Weights of a small GPT-style language model, trained from scratch on English Wikipedia.
Architecture: RMSNorm before each block, learned and rotary positions.
Each number is 128 + 32 x the weight over the matrix's rms, rounded and kept within 0 to 255. Layers, rows and columns count from 0. Numbers have three digits each.

# layer 4 MLP gate, 704x256, rms 0.0587, rows 693-703, columns 0-127
141117201148191132162170101158113159106156103083139135081108150118188135087153135122115136112144163136111087110079081147165121122174114167168140098104119084114140095050087122150139133158118157144161220165161072151127121123146135192122142172128100099177157132125166162179133114078178144090076157112129135147164145136132127124162089114098125184101114131139169128038139058118084138147104
109136133117149145088172133121158151107131169177056142137112107087141186098096146088068200124069162148095180134168113113122161145123183076151138162123122146081119133149151134102169125137092120127117097151149121199193145156110106122094127137083145127145160164080119124177160084141135115169113142146163143105144116148101131121100189084134131187137108137174175113111149124121061150099140
056140167087118114066169163100183156128128090120165119097099136077069116149148115089159093066111134087132092111125125096166135128105144075145157197096132161113145126105126167181119101120156140069106088111148057171161148204140171138172173125125142127128193125175138110137140117123098107135145144168124148098065166140113087135051148111169098230155128098110185106137126125112075130136170
136089114128097122212141119138093102157157129171133199110186138156120071146165143158123172059149139097115189127112121093142144115166141151133185151086093102101182104131066151081127100091173096129155145167129099172180112150091138163126099156076116175082118066199147045118133127134205044089093083133102100136106159129086157147127162089204191188120105086176075121154155115145097162146043
118132129112074203145131132134086116169095141160132077085137060118124112107088025119068103192122152154155140164162197086144127165129116114096177161084105139157170081135171119196161132144127125140134159153203106146076112148176103133160130144109103108068113098114115113105121061143160212229103102076101130116129126111085148056071157123117088152142160140124127166200136116132140144037106
178099085150048170097087113110102115137131114106073160130146103131129144116126101140093106166080157125156149061138119100120081084136159185077180101185127063142100164112154129114151195102138122121137113196127093109144122157169157092126133137146106129186129163100135127138124123131116129143078188190085111071140077115128166184118183140175077144116079063138096157152118117122111154120124
144083084169175137144135141195144139150132074109161126084072146138116113144129107143101115195137123111112076100081141090132126053113156160092115074081077139103116142117116188151201108085107132151080138125126098144133081140205124138185104065169152111163140150138169121061154134095159147118111092119152101133148130173149148156051151111158107103148096119149125123133087046065092123095131
107100098158096072145102154183114131155051092123114087105146110104129118108113141166117126094107165118162078124152087081150088146211103113116073159054122125122150101235146157123085118081144127092155108137110147107177102136093123179093126170135134168106136105168144147184152126109126111154149141127161105156064154125107155065136143130152132105140084115128105113144114184121111131177103
128053085151158135139132163137097120149165071040092121120168057120085152128093095108125089111160110128156094083113129183187130097188179129179150114201109117151103126069103138175111217136206170133114142110141085118102136111106075116102131088140114119131155109084129108105145169143140146087150178080110111135124095072145178074110135104155115059094111175169146124078165128161143081174147
165165151147098142162128138129123131099095169105070068089112150131103075116110111123105107114159120089150137105159115106135109110118102144130091149083120127068097116139092162160124128074128161086127181132137086171115024120096150148143117068141113154096143097099174111149208155131193077178080151186139158131101100082100123130150089118129129145099070166190095134086111124171111107131090
140126074088126126118183177184131079123167098166091093120155113133168104106145117089125093215150151120127143151162120113127132138120120073161146104113089135150078171142136090123136098124172128111097147174152069142125123159107160120119089070143113128044191113135132080114178134169155064117136150114161153165112153112161121166196165074128105114080108133109080155162165130171103141147116
# layer 4 MLP up, 704x256, rms 0.0552, rows 693-703, columns 0-127
157175131140092129065079155124106141107094147130118104107128120196118116117139115084187176151088118111091122141167093163153160125130093174125157106098108135105099116118155092117151142145092146075075193161139113114158104107144173152106118122140127142090133197104131103129149134110145097086113119073127140169107171168181147076112119107112125167079158119165133150091132141163109113188141
140078169045164102158142118151141121099123120108146145142165153186069158079133151159124163116065136111152211105153141099102173105113150121140121083145120077175139187152129130161120115183133139111150124145121143125080154140122204091139158110122105077124141139131145128105150131171121118120089120143139160101140218119167151125166078099187139122187163054130104109162155125159184101202065
117161064103142059150091170178212119142111118112099102133117131072130068188129120120177148133162135124145126140116114096133089090109117125132127102152205145159085170107124175101163063063058160162044108088074153110092066115148114140126157088135105140168126080092114136125133145071161073070127145109125161070065091109135100138156117143110160088118162106128107131140094121103173111095149
170107189153109205160124092131121115063161143077069144137103124104164128171072147109100165113121106164144147140111110191126104148155150131110154135096119125073118082130180118087068120097108142159185122062135086087145106141119042157083114135172134142104144122129131153143182135053089030095161140117092113155154118087184152084139128174132135100114147139174119151093122108135127099133103
130133160150079178153119140060096185144101150126162090144181112141147161112136073154114129139150175124103159150111131101073139153123115138129113186127167142176131097135099133132143172193090113131090169149155164093140063151108127180161051178054148117153115100151141100176099159109109197176076107111105081115056133076100107144088180074073162142078172146144152115150141107176127154109218
113162121116105162088082120125071134097159110105135084173110132108131111190070074098136045121140129146137101179125135136112157109125190101163121106181146089135110129088167136114122143192142143098119103069178049214117100088156171149072108145169131135088133099076078114061157138170159136126128184152138103200099121081112148223135132164132156144136146122174097101142142108060165150161144
128081106121117094116005122142082121121085130125197171065173187138134137084158111116085102141138102141124102082107130130145073125139141155099127138129112121144057102121147118198085140109095127125140146086141186142135151103119182144089096096126174132152082110104121144194110197152098143112135117161138029146086099099184067122086170099109141102110152141118150143173119119099130107152108
122115132116097147159093147085085153146094119144108137143112129144148104166135100171118139113080089086148095130121094150173120140117157096095131075153124100147166153143133185115171097099065121120130129117120134108100103128152143104202169172176126104096127178121089167121108119156131126086142129067094095145141137130136068191092096157124050120080146108092145146166140132044162106101079
130109161127132180090130081130169152176077152131105132113113136155144076129126197086106115064098197150167112178110105132096125122104161120120156126109090060078169149124114117076122161064158172203185104120244116104132145146144135144107144151098136157136098124106183099086161176126200091128166117080124199123044089156094105137125139132130166110123143135173174195151205106135121141143121
179136063158089108122098051166109100151125220200149128096105102109106114150150106152153159219164148146117044133147208115126126144170136118140144146133137120152081143137171187186178078150187129096085118121166163149154184115113104126151172121087168094128148134096096146095126060113128129086157145081090176115144159128101143117109125133119141175075103148102174118133100151111170184109116
124079179127136156150108100132161115110094179119127142121142105118183175061172188194151074128137137111162087171158178166184157166159156140115177166118125107072074161093105099155117126183086162208192119121149128107181129076105181096109159147160156058152108132162080139119183132102176131153127170158149045152132151122148176149173125136101137092105118105121161097105113114096148128107162
# layer 4 MLP down (transposed), 704x256, rms 0.0502, rows 693-703, columns 0-127
098169115127089143138160140059164118140173141138161108197119171085144165077185109144102122151103136083115138190132156131116074111143128119136137147093133183161100135126140147178129095194142088152125131191066139153115096075130146082180195159159116147111159183157102081089087124121132135117152109145128145099121155113084117135111123155105133091093114216118119182165120163125159137067102
095175091102065088124134092079162086119158082091089090151153094125189077134157113118143131209101122184091140176161142124111159085154106137089143154141131159128132090117095134152080102187134154084132131172170155153130180101087126120096163085153103094125107129196148183162127098138115159068133124084111080135184181132165075080163150127141103165095135194088096127086165099122134116141057
132112108108163071144116140183179090155142122139048103105155111121154161140133157131149144126129191112038147183141101146157080127114157100171139148152193124152166130148133130135129118076147126109085125154126168090093101097140126141099165175161125139153121091167068149154082138144116150134122151166147130154142164109205200161106135157062116094126119110110140192113102155174152064172109
125133166063087137141142071193204136159121154077155080141182102173142098139072112084168136100102128149127100087133204146106077150102099186080136153188138138118126124141108114149157119136130126139143160133156117082089139081101099125171103150154110112147168109144117160136151186127119094120104090144092091162135085151177154157167123170159101163139141138182105122149128203149121186091138
154129111141129114100186157146120109065156037067117138142118136128159108064185160123137109118129094164102122135158098137146125111099195132104170122100146129117120107118102138143091144165110139165124103101134128132071155069084164141103101129170179119212061164126134168072089148105059121071132132088123146110112143104163103131107110140078106151135096144129114163126107117098124073165165
110183098108145131123149179198094157159155182127130162123182131116071113182147169142136089103110153047127087128127116085124081130141131146154134113144101051139122129113119173110088147064144171125144171141094187071149172114136142089090138132108084103119159108135172157141127119122092113113084112093112194160168121076145138147079121102124155158184089159120131129079126164154120118151133
143098133079105146129137140178067129104127116167132133170096112134107168133110195123138157179122101214112116133115098171128152170180066111056179129106127134152137150145137138078178166128179144118158082098103107137121143154082137168099144111159110036163109135089134228181109164176121083129140116149110115178091119162063119115125142127167109129084110133108131118095110086127121112185112
149143132080133083147174125037131116094123096141131117129143109124145161138094095112198121146189154168137128127147129085073226106136086115171132168155135158101122051102135130125109108102142106122117122175118188121132151128140069087134120146126082119125137089197160080128120107107156105129141138156146158124182126098171110124127120095087096144055067223133150146172104119168107136130161
157127080090120141151151111110112077105155138144069092108196124115143109162086148163159122159112070168102131221163178102135167124133153174198184148077195164165094085102064125133140141106116130092119095127156117137130115140129177112087099179174121114207170057179171143108104052089107152154188097169121101080139139158142095176111150132146179098117131194106079127149050195171122126075129
099159101149082080134107108125083098172125169071077142073137173111150175112149145110140142199078105145092065135102135178158109110060129134110129135110173113123097102135121165112159155144145049124143069170102144167088171099172110129078119154157104135116183110104173129128117117173125136149187155040071200140163106115148090085085078165113096124102115172155219143098124144102090135177107
150073182162104121100149143128158179146113167133150083156130132108180113145101180140103128096065127150174130144157112125172119114036098182205126102161136135146146128098119156110160106096118122120168131108115074123138142108151050098123111099120141129143058135102115091129129186140111156120112201117138116104100133127152080119157159095134119144158138169119171123115042113104116118136203